From a checkpoint of a small transformer trained on Wikipedia.
Architecture: biases, tied embeddings, attention and MLP in parallel.
Training: a variant of Muon for these matrices, 400M tokens, 12192 steps.
Each number is 128 + 32 x the weight over its row's rms, rounded and kept within 0 to 255. Layers, rows and columns count from 0. Numbers have three digits each. The size before them is the row's rms in percent of the matrix's.

# down: layer 5 MLP down (transposed), 1536x384, rms 0.0459, rows 1108-1176, columns 192-287
# up: layer 5 MLP up, 1536x384, rms 0.046, rows 1109-1177, columns 192-287
down1108 104:116155106106109148108189164103165164168122139123081099145127088136087117134124112164161148121078114130159196180152065117117083074091118165153114084133213105114094135111152152154122104164087169124148158129097163189099095147132148096081145110169174135119138081169081127114174157125145121133
up1109 096:130134128149158138194157137129099151150136144073134105170102098102145132112084139119115165118159106109162156133155115196081113175087122142186066144087090076092029091155194157061122126124154143179128094102112215136105115109145118098106115138115058091125139107099089121074150135174101133076
down1109 096:130099149109170160093120129180144143143106129138114079097165094110166123186119167126135153119087168145194115122161078118167134119154114086103103160086093118162106118092036182092101027127142188130131076185098102110101166129095093173116131149135090107128158114081137118123147202163160106145
up1110 103:156132107109168120113082137115112105133115100186110130150103101169155071063099049173204104111107153110157163117156072092151116182105124148102157081096130130121101137109149142131142120109150138138179088110136158202183120150017138119151170079149122164116163157165107180111155126187100138182
down1110 104:161135117049129115099115150130160098133126083123123108100128149138101178123038136109136139081158119180143199144080123153151149172144132111116136129106123151111117115109138187099100097114099135172131125121119092108168140126097143135103103156158137138149151160170088140211159155125087123160
up1111 102:122088107126125091108084111088069105092135071079138160136124111104130130134136139156104193145167123110076151115155188088104100110182150180168104104161132084155108144143087143161140157154173112167128113166042115162081118033092163157090149184098118181092151184127076167105104114160112093111
down1111 099:132173154140142085187163074099145148117098154142134068138113091167109089196049136095150137152112142106156131153172114147126144125141155069064140132154127129145080145174113107082122098121115121180192188162095121155131094122126050143118125081104124129105113180114100141165162068084151127133
up1112 104:107161096111173120203147160124131154118085132104163161108095180177143195159091097159088189056085152144118099094148121192136095175102114150186139164149173141098154094178132172121100073145137123152143066123148157138107126097096055163134044159110113135154136122111206141175114124093163095140
down1112 106:157086120064111092158169129141089068076096089094087097132135115122138191118173131182119162143144103121145111160153137125181121154144096112197159172110152127161111096139161160097110123168157101152154138156100136184194091154056142116122149101134107075129202140190183130204065155141139117121
up1113 121:141094110104211135153121090099072085132117155130092115113146137073156118065052136177106081142126134172148082194095091130096085152135133156153153151158155128126048171103180130159154150126124071094172130114151083164040122137107151112134138111117112112182122153088079148136118092162138160135
down1113 123:145046080097174124151163113176107074133187080120135130044127163099152111042129151196144150178100115136091120177122115132096134205130156166146182113112139086199074152107143133167091124145123073137102136141167134177162158180103177130159084091130147105150118118113176104152102102126095143055
up1114 111:196115136126128151139138149124137153159123156110143147176116057111145135174151115152168122091163111125128140091121099090105143121110196128134070153193182149101117174148114106098132090116111118119100117122117118036135163130148198171181159116107108165149075110075120093114130100058157141119
down1114 115:109159121103170150120118079174126145142126130171114115182111089114087098160153125193182088058152137160064130139103113132138132138182153097152092073135216125109124093133076107113114121142191079114081169109154125133127153149127119172089132109119126058123119144171120114068146132102135170137
up1115 098:125207118142144161127120100150106120145094091211223162092142094149121131157106139146113141131104169132123124139176129075146109122115190169098204074147141116101153137145140083094128134143115088113123072154150123143153138128142130108142142093129118103106062128119134096170175117119127169108
down1115 096:097183080111122114140105110197164126152091098112161085152111154116076157109158078102118075085094095136125120137119119187129099072131159067162113116102176125152141165110143109132119120106115136104121161154132101083144087155126099145108096138073134139134092161107070126115138152130157062139
up1116 085:177165112111138113080100175088140114070134128132124118088120100110109106031089114144165211108090115178166110081129140073154115173174137180149126146141161104126123160135154115155124192107167124102164127126143111091154105042125106160113118117114132154163129122093108134139156088141099148107
down1116 101:115085064135088161185140137132153119129114084104112169119141140149078133095131134119127060078113149116141083103047170143080145124090131195136145136118106109148165105176113157101097133188128180094104148142123086187140116102081089172144146129085171121119143106122124139160127121113075108137
up1117 091:165144127153177120103140141163101109134209100186126121170141112087076122102079067158086108117101172135132081069156136091142085101173178112144081134057122164164131151134130146139174119130125124133157107061114186142145136135115159138119146120102114094120134165114151127104108151183136163104
down1117 093:078166079144137161081167097088173130164125046072141150165134097129140103183130051116124115150112151058088103144126123105121142150096166134120144128135109119134079105130148156136137106137137147127102168108125113075178132153080153137156166141122121217158141211140110171153180086078171172139
up1118 102:084140120112128159141153150100172084149175141107136159164156149116163079128142169138097114151151135176124104096146146187051153131064122101076075093155051148148097112143163134148110092119156167169105092125130182167121105090180112167131132112185114127144162172175103089156069156120163169085
down1118 099:112152134165117118158113201145124182164128179093118096086127130106121128142157109126142175122117109139139126117083113138146113126196095130171140081124217117107092171150110076097126102147117097140154088102088155101128103116125099064069118080108098188084156115117146137088110158166064179138
up1119 102:152097098131114140103147166155106121093046147103155107150100118153093129150149133155189093120152126220117175154133146122124224130103100112131137143108115154137091148118078132171144073136139140194146099195099166154152128172167096155141187134130151150125176132085151152133101112113072120110
down1119 096:073097212071131132106042115138198077158151103150118094154107135091078087121136157168123135100192145161152138050167108119106134119102145109162160108132124053124134124109116124131095100169163106164128093110127101084126109125099189127083116148141090154134101118147056202046138072095144085194
up1120 105:136139161130128100100092138113132134166082203181073113113084116131169144060103137102092178137143120110093124079102118132103129104112140132119163092147104171151028163087078142148079128148066109119139090113151159087130169142129151097110075094099122102065102149180126113150112106112102110135
down1120 107:118157155109130138129059129135104143138099151098133103125143143173121144119138129203140146123172139150153116115154168099132074112134126093100085114102161139156137115112131122139107225100074150155153068146147192102113166142138158098117134105134113175193149148095130134147130096106193152114
up1121 118:164104081088068177145177096119097098181115054092109132180151118129054104133123171149094127163127174119189158094097153119188196116152152114068154107155102081124133153123124196117132121152154105094123160188143111138136103163106054135113158140141122159081136113146084084176079146124140144059
down1121 121:089099166115077166096154153098113153158171138121118069137188146093113104122148126128180189143205097182154142126105141102131107167086098100095130103140159158086141118122078133148077079125185132208101105132098158112156122098110128079131164090091147160103114176120120085117093175119080145164
up1122 102:091096170069090113094165146104131180142133090105123182102059132165101069126126127136092122177134126103175189143139086086159159121094112121170086094208110129139163182133164191131128182184180136070095096174166172132104118100186093142136129122144146110123147092145097176097151143121151128139
down1122 101:076163104148156117083108139153138146174135148105103151128149158105152179134137108113138106167098176086151169193114065062119173110129128143081151157096139158065098078105136176145046170120122167100116144123141135149109151111191122070050163142131148171118119077172158111160163205148145104107
up1123 105:126162084144122147145148137124126163158128133124095164094149132069162083116089139133103175068096056150160182114097154150057118086075166154134147184130164131114131159169171199118077178158107144123129120129077130126125078136094103119202162125102153121131093112077129154072125140078080164205
down1123 111:161180150128118126118118150139072117106107089114117113087150164169143148199092132132108146166108119197135142116110124137108127159112112155150148081154062182160131095157080135167132170089167115158194124139151124117151076146107076056148184078120088127122104132064167104110106146056080157162
up1124 100:166064130102129182149159107101040078129163101071108100082155093126174092124183096124092109144177106063109133099097184109148084105098142129164143128070112173152144151128078184106175098102096135157121133160077172127133138146112131149111088173122102175131171125166124114061100081183106110136
down1124 098:130119139117108076126120175094120178109135128168115132139131200128172145122109155159108066115151105114205120173122089151166121125093156160116087148178144112161174124152186119110113085090164147138115150154191102096119148098140178167137098118171140098124172129143079083102123133120106166069
up1125 102:147159176149200099136154140152092165083081150084128088113095117113128141134124146148136144083138193101131183206133141197067149134122123145121058125107134129159107079133129106148052132134199131126132108144134131123113110093141115132132191138099126139153168157162167142135099209183190108094
down1125 096:163134187112118113114107180065127111073087127130112184156138158093090119122200117128089185189196125112144177103190166126105150109118152148162091131118087118198070088141150107158157134169121135140135091154115119143046161069108124072141160118116109171156106158134161128110077135156138148152
up1126 100:146118109197097126168155205137120155151110156117144160135095116141096081169105147124149144159169178136142144137108170089135174101088137115146061136125168127127116110117076143086108129098119199137138139122105121085126150157210173154139142164106113164130140146139130105086142142113147062137
down1126 098:147133098119136113156163166099163117093114070134171095161092075114150078152118147172159165110117155154114127112155114101123150091135076105094108113154197109140095127118098080060129074101119170113121161115152191108119141125162137136179128115123145136207113155114108172065128138130093092107
up1127 102:097123135009085114122143100096148153089099135138133133123113161114120151122150123137088107139079104147115072128224118093129142116127145111125098039097114119134101140118152108142132141193077097079098188137092119079087104053119149136091110142106127127156124099144213168112105109133112135143
down1127 101:122067164133188129171160095114166156167208118175104113174156094120136049108152136133116115185183152108091099247130149151148074111127136184145080126107160110186115057094116162153153155168150163112097116179121080131106123142080114189097058153071121141182185134141125090092126143177134110088
up1128 094:177118123080078152094143075153161187122142120110127128128118160102155162161135129138194050104095126097156122158127095101138129166160145084110113195195059154129124093141118182127154171168124107118189128120126169116084129064145155088139213126190127136078156146135083104157121108142145102077
down1128 094:113112084104121103222168152137109137202179097206130142129110168183095121128179115082126134142129153169081134177101102076159105174164119146158150192150108164094146196078157129200121136127209193112180169151104182098159090130097090101094129150157103171106152128106106202131174075127146122132
up1129 083:126132119027088168154145156151165050143153085187136180174119099147137116153090144132171105129147085081153123127143121115128093184144190150106138127179165114149066080133165169110128125116137170087129109112121139131113160108147161126155092120133104067129117145082166101157155128113139142141
down1129 084:117156116068105150110099164118143129180129118102138091180086143114082136119144155121113103092095160184180088147132143116137152079107029163109105094118086170070096174126093075164110145102152190118108135098148146095128118117144140117111113106126120163139163137069097155109188158121114113131
up1130 105:151218153073158145126084089122098088083120119112153145107104120116169104143142175101115110116101140131137123151102183094103090126080097142169052157113105153155122127123146117102102163132133180168117148138182127130147193140122130149098161068075115147107098083137099174143149134079173062122
down1130 107:115170110163157075133148126153153117134106115113129137149123149089208128082118145129178088127141175124137108197153125126107150138137088136212130156087162148149133148163142216111162051112127102173102145127120149140188146171162092138075182083093123143126101154169156114103078098152111131083
up1131 109:118101129162119147112104098126137137029156127101106173142135127132133109110214137127116083145135070114110179133157063144128104123077153169091086111114144167186089138185115174090158150148112133130182150164091127195074056112089163079144138079111103140126154107133124043133055114168124128178
down1131 098:087089123095143160113152125163116103109111145141131124064115144118108127098075138077156132141046107142102095127177095094109126117099148143157075125137106162115099119098110151104139154144122183199125133112132106149133084146105138093173121123149161138133151076117103180134099133094202121147
up1132 102:068163105114110123153153137179142174129143101109132124171088072184159167102062167155101161082070074155103107197101114100037119085071162123215130141139137141162105198102134104132099118101082148078112121149136093139146110091151140153166105140113139181105141141098067116146177160093058171073
down1132 102:114083215103122165164109180077148135143094125150109130117134170136152121141153071112165161151142145169108098162176122088067099121093161144115169179171144139155129151112125152150127113161127085086144143096156155109099039128154105112143103153116177099112093113114121106131118034136079146078
up1133 107:121104137105150115155186126152142156151158170114092099168086170145123105137072147109132202135089141146162183123144149134151081120082171194131088098164138116187115089123182097171158109150096113091151115186157116152048121088112099108138109169105142114117172134150061084148195182146119103144
down1133 104:142110139038052090085161087162105127114149148159131122142178126067116115122107123112144115097115133121124181095090137118144102121103152124098133105110092093133123091143171130184164106095156136120131057132124134168087128151102087080079090145078104132133122099154090131157095142153163111185
up1134 100:126137116084189087144137141088149144100107129142131143105096144089158125165103160157104140102123142148118096173109168107066078157122122122149140192113088108132124133129127097107128154114111157084094071159080122145201109096095071120094183105122153118146095122101144127141117113116117065082
down1134 099:176107114131151116135126121127174107135142201138124093037132121071138115117085131128059146085154119146165158108123111107126121109050134096175111153132131132126098117104111083109115173123117089092100139138147122122129097120117119132127184184153130178125125174130092166148111136058121150122
up1135 097:128148132081203077166131119149175129155175187119122163136097181137137108137209100139140060102162105105119142113069173088155145122160122127162126080108093146181129132089106172150121114130074113148117120122152150128132157117179131132122164101151092084107171181144150084115125101095140121214
down1135 098:141092184134095141083143112134137147166046061104113175091092134139121094131153186162120149115100173166110131092083103106126160181108121064161100104163110123192151138120102175122112135148094163100167103119147077140126131128077127146143132070100117142128092106119101141124119106099176112064
up1136 101:118114177163059153148121151097142119123110164174108127050112090136184101149119156102108127088132111166058099166166139221100153107089166137115140139143143170138140068165144097132139164061106141115063123118089079106143090116171171109137098081186106143065102136100128152101105112086116111120
down1136 097:106144121172133210115120200165113101139145209074107100093157100161080143125071124085163162110172130136095140106112064097179106117102173116090128094122107080143081136115115131112139140144108084103123139154111151177082144111150141110151108148175145207154108153135104133134109088160119154146
up1137 100:137072118077142102122123131176104202114107129163170112123119133154077126190065121085178127077143126114141127166126147156129120186179138079100087160114068167175183134127137124138121109150159080115155102083187137153141077087119147101135135117148119101117147140121120097141098141131084082178
down1137 094:070105115169170123104152161144128115143127114141109170091112084134171190143146097114118132127207177151071144092152172171150139145082144109113129197121144099146135147112095158097161149079140136085086182138045115220148080095118112119131134167130133152170145125059102113156103160120127129119
up1138 100:165174119041130081131120106152122103157107132123148107168147195115121124188125138124112086076157135151103119116162091114115162136132162134159122104113152127140085110177129126147117166205134109146101194087103137112155107096114150119140084205110146191061138133116153114182155140177148146151
down1138 095:098122092159083106137166094101111146126111169063121148146134143148127110122138159108138121132056131169171122127104076157108163158119107140036100135125158105152157140161128168081137134143105138078127127108078118141103100174114103153101106185097145100095090056110123145142192053134099148091
up1139 104:172121138194087138126122065118163146184115169113125115143150126090139141146130148138066123141136093187106151101048154098143174049101141148164156125125116092149106104073125134134019150170139141115137158102159133103113074125128112166121168104145069107163123155121077110148177136094058129098
down1139 096:159119140220097118149162119140111138093132104120060116118159110174090091108130153093140083123134182151113164110122124107175097123116164195127123167131117126110135126142069105176179137118148121081056118123128059074155118095107126127138196154190138153109149100060158125107098127126128165135
up1140 100:153137134118153098119124160122104141165140117126160081125121132055121095131096153129096110131114174107132084099121185158162208180162145114112025092108082158151097121169157143066163182174145112109130187062173117093120222109165118203124137159115085130087096117156131124155109127089115114080
down1140 100:110171085105157172113143157149123118179116127204182091120097126089067110134172111144180097101106136106165099106115116057191135114128115141103132129076136103123146127097074187093178112197140091177122206157137143096116123134115122134132158121124108143103087167154192143155189118097152081094
up1141 102:149129139082176185156152147166087098059135178077087139178125123128130107105132169075154066114139125201201051136117083097164121150038148106130149163150133090128112149113170115114094130097076111137122157144158187100068082093054074073140161142120101078139118124144126103119067096160150077158
down1141 105:130102118108088118104133147164112129101116086140066086124170059121121154182160165082066079097129125106131141075070164102188139107126115132129154151056144103167119089116147143101144148113163115142121135071078156160137111096139120113071111068177035145170155179152140107144166121125185149197
up1142 094:139114103131126067120086127142105174100114110154173175116182094120118180155171164140121120064163109119152110146209172119070122169087154075140107157149163149106101090127133107167092173128131144089168108123148104116147085107114168166135180137114132105064138146166146103141142135140148203177
down1142 094:115139148127134138125103092098104163150096065137095160147150142187157075104133138112177172172087130119133122117140136090113192073167115146096126119165136144083181107125110148095137150064150143094149113116118099092126079136119089084103173073182136102130127110143191109121145132118134164168
up1143 100:134172154157104132119157138170166145160144112141171145101171174130170122144144074158073114153072141131152120075166158089109141126124125175115129167160046140168141118151126085106113133165139126085133114159120093131130101176102119117128096129143145176098151177027089123151084122099108143099
down1143 108:118138157184133173095191159062132169151084105168133154122099108163166110048134150142185082162093145126122156123125158146155116143100082111156153153064034055188105139091123127104159129089128142163119071085113091067143111155156127133122187108154087062144134128142099175081094124114122154118
up1144 089:100129109074162066154071129127126123136104124089185111139111095099085095125146138097112111102184112102111141120130100142118133126101138117160144172162110131137102163116106135155168178141107127143132104122098163186138125121143097130140145082190126093105148083140157132107133116071122160138
down1144 099:162088137122109136146171076174072096139126127139098151109121138155156085148128064158099145106113197121073063182135144179133099085160139147115158104124134116137167126156140145105108118132140150096109180091085126089106133136108135101085119082114189145176111163170146113118069162187147114129
up1145 101:094115066160204115176095122097121112141210137180168124139160139098080131130118132149199147131076116166096146133170071082086080121103127094094185107099125123100147132137091183124096163144168161114083120168096165149208136143154111132094142087064129093137141149109122080090141103151130074059
down1145 100:103153117126152038111132119193144140130161089098134145114115136123095125128166182111101163146126123137139107126178068062133109137056166132063121135114081058136119158046109183104105163144165137115180136108083091162180116128087122145139154191088095182065115107176143089165141120108159113082
up1146 106:061117154095075074153130140125165206144109141149136138129162137138116165119111070136101121145101129110060124117096159171153103050137141132107085096153114159069192151089110104124106086075097135102147151105148095103112124148078138174105143146084137098110095161118075164126184084159070151109
down1146 101:082060165098100058086150143189122120095178109113116132122127199146144196131127113100131156155149133139178143119145112066134059104119091126105105143172171084151119142116156163146163147094116166081173145138106182173110127168081057145191122184157153132124095183078127135109167074105132120092
up1147 093:150111092081119102132106168129140195158138153140146098187106195095175139094138118130121112139157114078105169136156177092111164106106084130120088147150114124129141114119150114120168148126127108094093111134116160051100052165130134152203147116174114162128105138157120094070148169145092171169
down1147 093:124069135103138162123154128148128072122123151055122158118125144147136112142095144140193131158061103172127157107119151133186141137084181167132155149139163112048116147140191175093132125120154124160150145147103109117115128119092075146138103142135123140102145156109101076172140113143162119101
up1148 091:107085117095115177179108106107099171150087102131109146082164149126134115160098122168105115182134128086096117119128102084157137112153119170119155111133119173174125115083101179141113192120050061153168118077077140187142135101169074167094189161118106146106173066098081117137138084103162096117
down1148 093:155142155103117110101179103135088141140100113129155130115119147108131122104156127148092066124082129103138053156122145116148093121123158125077094138162122017090187102115118178104074150106149153095108145131177207166135110076147126108090170106145129150145103118095130169161112125133145096122
up1149 100:102132143086104143135104122106130130109121205110162052141086162184142080132153136114157110089123092123129149127164143157139156091150155176131107121147170127101151078055126124148110145076095100095208129167162142132137097107168158040132114128166135122173184107197160127118101113092168164118
down1149 097:154167157131182089101156109103113131132089096072091122159149104111105096128106114179092184191104168134130094085095066102162098123119129134119146094149139177153117143181164134117135109187118119110097121138111056133189102173132108174148133103083119117144144191138108100128127181129125135172
up1150 101:095124175101128140089107089173063131149123039075154103147141100085120121126122097110130143118097129133118104097151113128097117103139146159138096105206129118111092113152107145079132162105179103097143177114071139049089083146192137153136135148112108148069165159114075071163133147125202093161
down1150 093:076057135160073182079162147079120138101203149191119079121139181141123134096108152107168166131097075105159176150167121112131092060144052160131116171136092157093132152138123050198125083121085070084134158116134133138043091124100135085169108137154128096138106142110111122124062118199094121176
up1151 104:163122087160128179148141125118093115149161065116106146113194080102144086132115122092065172132151120123120177193086146157111117075074118114128135124137132122118069123113108135145108121161130100112122085164132074126166132173165130092144064131041159097161114141114125102116132145124105120166
down1151 111:120156108106139142127095121175093140181150106136182116069088087097084129133190165127115166098178161167113096165121134154134148071054145132114161158161174071176087100105175134108136129176128145156112067153148104153133116154159157168184067184098136113157138146118128144159173076135151083109
up1152 110:136132094143084154097137109118120153149148164138168125109094167121100164129172160112169126143158125118148144124170115104132124109109134133140131136141151164099123106120113200114083141072138135136144123127139096158076158096121073118141083124091098098141128157185130176154132098130194143146
down1152 109:162135087171158121152092116118108084118163106124074145163110144091182111155182134150095106167106145118168141076148116105142125175114138163087087143108159129114102100072152157087184184139120071136156067158140114194136113099135122100147095125151122147117187166164063114126131130118070100130
up1153 103:103173096069150137129116108111152100105149122130139135098167129117099115134091108128140084110088118133167095142133184129158187124099097150137197142152139159142094095119125080116059130075095186125101109106120151164092136130110124080138165124087135120137088188144103114166158116149156097090
down1153 100:106151066158111147164115173082142115127152124150121073112182106113082050115045104119128136172147092102100170100156119178091194106083093137140134078116137117122101063147180095175086136146084105099108115133106121155159115060124119123088128174069142063138126085114150159165140138104101095069
up1154 098:130141208132128177113081041119120111107092099153153190147139110141081123151144116145157107117125161141115137112119190139110150114064151126122169076130103064147143100126165150147107158124153086134094127080161134078159088149072110158124091169157211139176096119105146149059114181170171066168
down1154 098:126105155162126099126101120146136141121161107145119112138132126129114163124169124148154136074066105167126123104100149093138148098148081098094090137131055161177056191140111104140125087104130123205130117118134120138144061110159069117126181114139164181126143085118118111142118103149148090136
up1155 098:117157110099157132141151178162163103131148122125119164127114104171146136143183166149108092148110115115089127043142099117158111096134075088108104174126089074162052169099097164185136184147141157163088085135043168107111090119135124107158152129114061128168170107179132134125142102170105127088
down1155 103:145074116134102112127078072123200152156152126148137146128109144107109115149183092173167185095158150126106150096122136120116135157082074114141108064202140130174190178158097146131126095158172078161164099106072148147189113190130142157086102153089089116085106133117092206097142090053160169119
up1156 094:163099121133098105206160113067199107102107123120113178175135141159114166168160148119125064102169125134067088135147134108086147106119070136160148130135110084099103145128076107127111141206071127175110157133079140201121124142176102107121109184099104125184178217077170188125118073171139120114
down1156 094:128209200184108135060085174152116180107152134190092156104114106155170069181151161113081128116144070129133132121159103126086110175138156175117154146158114098150122135111090091111129119177108179147139102116150104079088179175135134096207118168114180059163162119128149107137097115141175102152
up1157 103:142102100206137165115149104164121114163108138096133152176180118098099126113120182134155112104121155096097170170145097136116151148138123130121094101107144132131103113168127104118132100150178109116138129133119079151094123145145179200159147117138166142099202091093092128165163082125120130133
down1157 102:144159139147135132140153152177149132171165151124104112042103116124130095092087131119136122152143145090166130103099118194154164179115098166129124146122129155119172146140125096116118121108119085173137175137097189167097088112115169110186073097066170142130148092131082125130110096129065111141
up1158 097:144100142140115108133150096133099190110142092128120128122142099113065089128064145121123124069133139153140140149172168126159154100160144141172145131122082152128077160120130153108126168143124162198121111098072130119145129145158095128163207153059172154107130090131075136125104139136089097113
down1158 097:071129109105170126166099143174194173076169096123118107140147094193141166143113097109216146099109162145150114104128088140164131115100142082185127133123148151053172096154112162163133147111103113070077148111104154241173126155117139064112068101111146137177133082124123159097096107082168093170
up1159 092:072065100146126129145098090146123095137143095083114196111175105137172123162117147138169135098143115201064151131166110160133101089049155139103136125140126109117113166070096168123127163145139111054065096099119125119107072123066049130137213105161123061123106158108095079099100167155158117151
down1159 091:088220085132112123145160155118184119162101188099136084139097158155048187163115102117106113123082115100074109182113138132139128160150112162175053158111117121138134140136099144084159117103124149116148184092164131134112096088130150081092128142096101142137188153123130214112158096088165117062
up1160 097:094097143071120081164112134081159117124116129137160111072112152135107172157102138108130116135146138077136103137145159146138148085108196139120156110112077123163152116113185139172080129133106161132115136138105165112167102129104089136105111135145119198136164107030118174154082094136133094150
down1160 091:191098103116139124192107065180083084120124144120115088152115116156106137195129108133128136115076146115114136156175142069074089142121076138170167097103157150075129136108089192155146072112099143161182210062146179170162109176149063119114135087133132107164073147126142138100121142152138145143
up1161 101:169068123098149140144152164144165144092130101051140139140098161118113146092145113105077119136087089137161129088106097148115147121106131097126090084173157135098205122073147108134108190160096095109171146158127137162119169141081131125110094180096065135172145131199110159133147167157107140117
down1161 112:190144098045100118160088121168116131130191138143171114180097116157073114088128152134095141090096132134121149107127131096175126142168183147114108147206108094103168151076101069152102133183164123163160094124111145100073165134108157055088124157082081116089145095139109160164080157158117102087
up1162 108:050156134185140155087192149132169172126182080124139116109153072185114098093146109133138161127185103211062151135140167070134139133152126110104100109120121145165084133093124136054083176151081044095093117113094118121181123157146125102109077096161123163118115113133122069124136103075144130159
down1162 105:169125114136212043187175176098092100117092176108140104126133103158194149133134106149120134084122107111072153061137115150084117081128111091166123138153126095097143155157159116161087109171092120152147156127117173134156091114105094191009106033103124119145118088179106166100154149114102145155
up1163 095:162172143183117127100118161086131193073084126140216175114098125150138152122085114135170115059096212077175089121090170124114167148095162152078179120117080170174139168124095097121136129094131116125167162143120126137122215122049143166153125100075141144099099137154114144160143128100181112119
down1163 093:131137144156146150096144085103104110121151186123123095123181087136108087078083078160074168139140163090152145099128140154131083098216131193128158151114102187172124190117159074186130085092162094143123149150110115149118157109114130097136076133078117143152130203119109127114115149114145131177
up1164 104:169084108202181164162134145135075102137126108094133160131166104146135130132152128089027096141098076148112138200117160128122150152119138115116057177137147157137128093106171168096175101144109120143135089096142152101193166093182124140149169102118153171114063173173148084139090122120109129083
down1164 105:129148101107145154148091090055151218101113142134096117146102135117105154204188142123129123120124124093119101169106126059112140166121122121217141097148100091164073198065103145153135144106161116141056088100148151081127163142131126098105183123101061151106098136125175126120121050131117063147
up1165 096:130110108109113139132107105123059152135163145092124135043160159100119116144117182157173138102119100134141110131136159134159142106154127092100172228131150173112183130122119091113107086131100100173143105083173072080088110079172184082125065113135119125107099110117113117142140139131159087082
down1165 097:127150061110085065075099112132149112194144098153118172199161152122129119076068180098127133069168067105086109104073123092108128146116124079176149128118133131134098109110081171107132095195086170114135105147167133128123158146089161111121062086090063126117129152114122157073209178097133128109
up1166 090:122067159159050122115165115113120096153067120082106116138153075100154103183151127132136145185143092161110167109101137143106145122168186102202118132133121132125058174132150161064091093132148118144111146140082144152154078099107054104143118129067130158139177139195116128140094146164132136116
down1166 092:124167124110140153145093174136093152082151160149136086142032179085125171125167107090129097137148143132196114121100090106149122119126154213094141113155179099179229176131032110161132184082158150117184111142143139135080158130163139113123121110120102110106123155144151098120155059107151131170
up1167 103:174162149097178150122133134091140096121152126082137172170154136120167134114136114123106126121103127151130142093164140107142176092154113181120127192090153088091118109092101127186152152089186079135113110132080095101102136134108117156140115131110122110094116133084120124093139082075091138117
down1167 102:118099053145150172140046075152115144165109128123133140103126131133127095152089126167125080145120183140088174141098064124099086125124158134123168145061101121192119156082108140108139157123109167132096128125138126104126133084163140145128139118111175127156102087204156135183121144162133077141
up1168 106:116039105094110177112136148163143118170137197114074136132122152122181150131153094092104123091163099122110101161136193103126096127139159121134152141137122168184124093032146141129186063145166123139034109101126088143184127123070132128130115157133098079112080124137132139161119133141065111130
down1168 110:124176160143152133075138159181132185133149089177123137131148192089143158126105109169204148133121107096185096087131114092117113091106145161135118074137145081113072161112149183146151103143137155164145099159146098131177131126207111104091153101140120070122116170130103075122099104136156097125
up1169 102:188148150088126214147135112121159164187152102094097114158168096152101174100192141149079123106106152137173160172078180152129138125097086107115128179138118155125106165124112104134117086135173069145124125136132109207192135154127158168105113120152124090112130150185138173100147134086120158153
down1169 100:123164151103071149164101118056150113096146159055089070171147149133147039127063147121094132108123129101147108145144129152138111128093154136100099117106138152115104049078094124169118103130097101169118118156165100068161127175228197131098117106160131145154146163129098112090110099165140137183
up1170 107:092116162093149084130084147174190125176111180126117130130144140118119152057188117134125065152135161160147087143184102060099155134082036097122091113116093099177089121137111114163155191101124064105072140124091202155135157140109134170112122102114103068103130140143138106107139148117160142102
down1170 108:173123157128141150120138172159167130110146139120120110138195146129170111157115115109093126155174094185190131091137080164171146147101147147135120182143124079089149126143076145081103048125210151145098084120177141112109122177074104215169150161157188126144125164131152115133108104110128148119
up1171 088:127148099142088100125116119122154153147112106107146148104134105103078096142129073101155070086173089092120129101160078149130094131163149110137124102113035140082163144142096178117104143086146119154125145130163140144182177109176144146127143116135113174138142165096062177145111062152182091088
down1171 086:137155101122124090192098088104068126155133139137170190167111083116122097123092138135061058116126142113155086162113185108114151157116133170124100114031111159119115085175124114130113159125183103119124126185082113139066180088126053135161209123110140148128111115119144175142152095139134143171
up1172 102:155136135187104115154146112160103072115168163116110190095164163110088142079143112136129115089130116180145133094165113122093152101155160190151155160129169140080085184108149144110123146127173095186083101170136112100129141143149108083091123188164127147104152122173097095154177080104139115160
down1172 096:121104157119125127110167125184132138108115062091095109196068132108177119097149109155173157142121173140158055093136082125184128108105143064030115159162098109098098127138094195136141153090096167219120147106123160188182188094074121184180090068103161142100124180120188097152113142117119114118
up1173 104:183150128092125141127153118110131122112142125097076172110148124136129103120188146104114109083153133150142094058186109112196123138159125149143176108108117132107117112100154172136099116077116122149119087113164112124122121091117108133097108156088108147098123084157089133157138135133168151119
down1173 098:218086111182057109155122115118057153113119125155117149110078183116144172148163075141146178165170107121176119149138141154130131112133137107106121140140096166116136100143115103183085113089169148143127125161119106134080139177157160105109161127122118083108131137070180113105160108171095121100
up1174 097:070099150129060143176087079125109193153085138136149146128134161134146160041130122147106149111153100119162133118145142090176129156117109133091106147114084158115147151174188101138131129117110116097160125095092132143109092078159082136139156118188099183117170070079133175142076169169058142135
down1174 105:188148109116154088093107133191122146144156114127148157156145089130145124168105159079171134095142212120104097139086136116097097109079079172157168128121117139101160140113106179090144183141147155096036125158154150108104120121127147134142073149129116147118119116148076118116146124112133069111
up1175 099:169125120148155175070110133126153134171097094152111170156164147144086169160142130099139161146143125126133110200109105087062102147135146115126089115125124114176132103114153134093161167160016105089168174163153095128137094142123113114145137118117110125107111174126143095123090153145150108106
down1175 096:108167118149103127035126192131149152082123125160141072138149141115110124119117097143094148134128082108147120124092108179155080085183087139131051145125104165077108097168147056161132164107140123116165145091153152116105143099077105067156102164108152146157121160116123164157143133156110143111
up1176 099:148151159096187131134066141069170138172081066115108121129150143092101154101110162153111149106124148165076113136175129071086145132164151129129128169066204134106127134105144128115103138182138153110092126104068090150160119181139117138172160152193153143120125093103157083196088070099137076116
down1176 100:120111129108147090144116096106199124137094068099131125102138125078135137145119136122146126117155081136194145089136122138106159078080129166080058092121165133136086153101154036123118103109157045120112089128097103169086146145057151144063096107107139164150084132111102085136119148080129159133
up1177 095:179120108109121130151157129151097155140144177136145199141141124170172101174103059144098171175175144149125140156169129147139139100184116141090169116139173047082162098191155096195121087109146115181113058084100154107101128149120114146105168079125151136148143108136092101116141150078147149130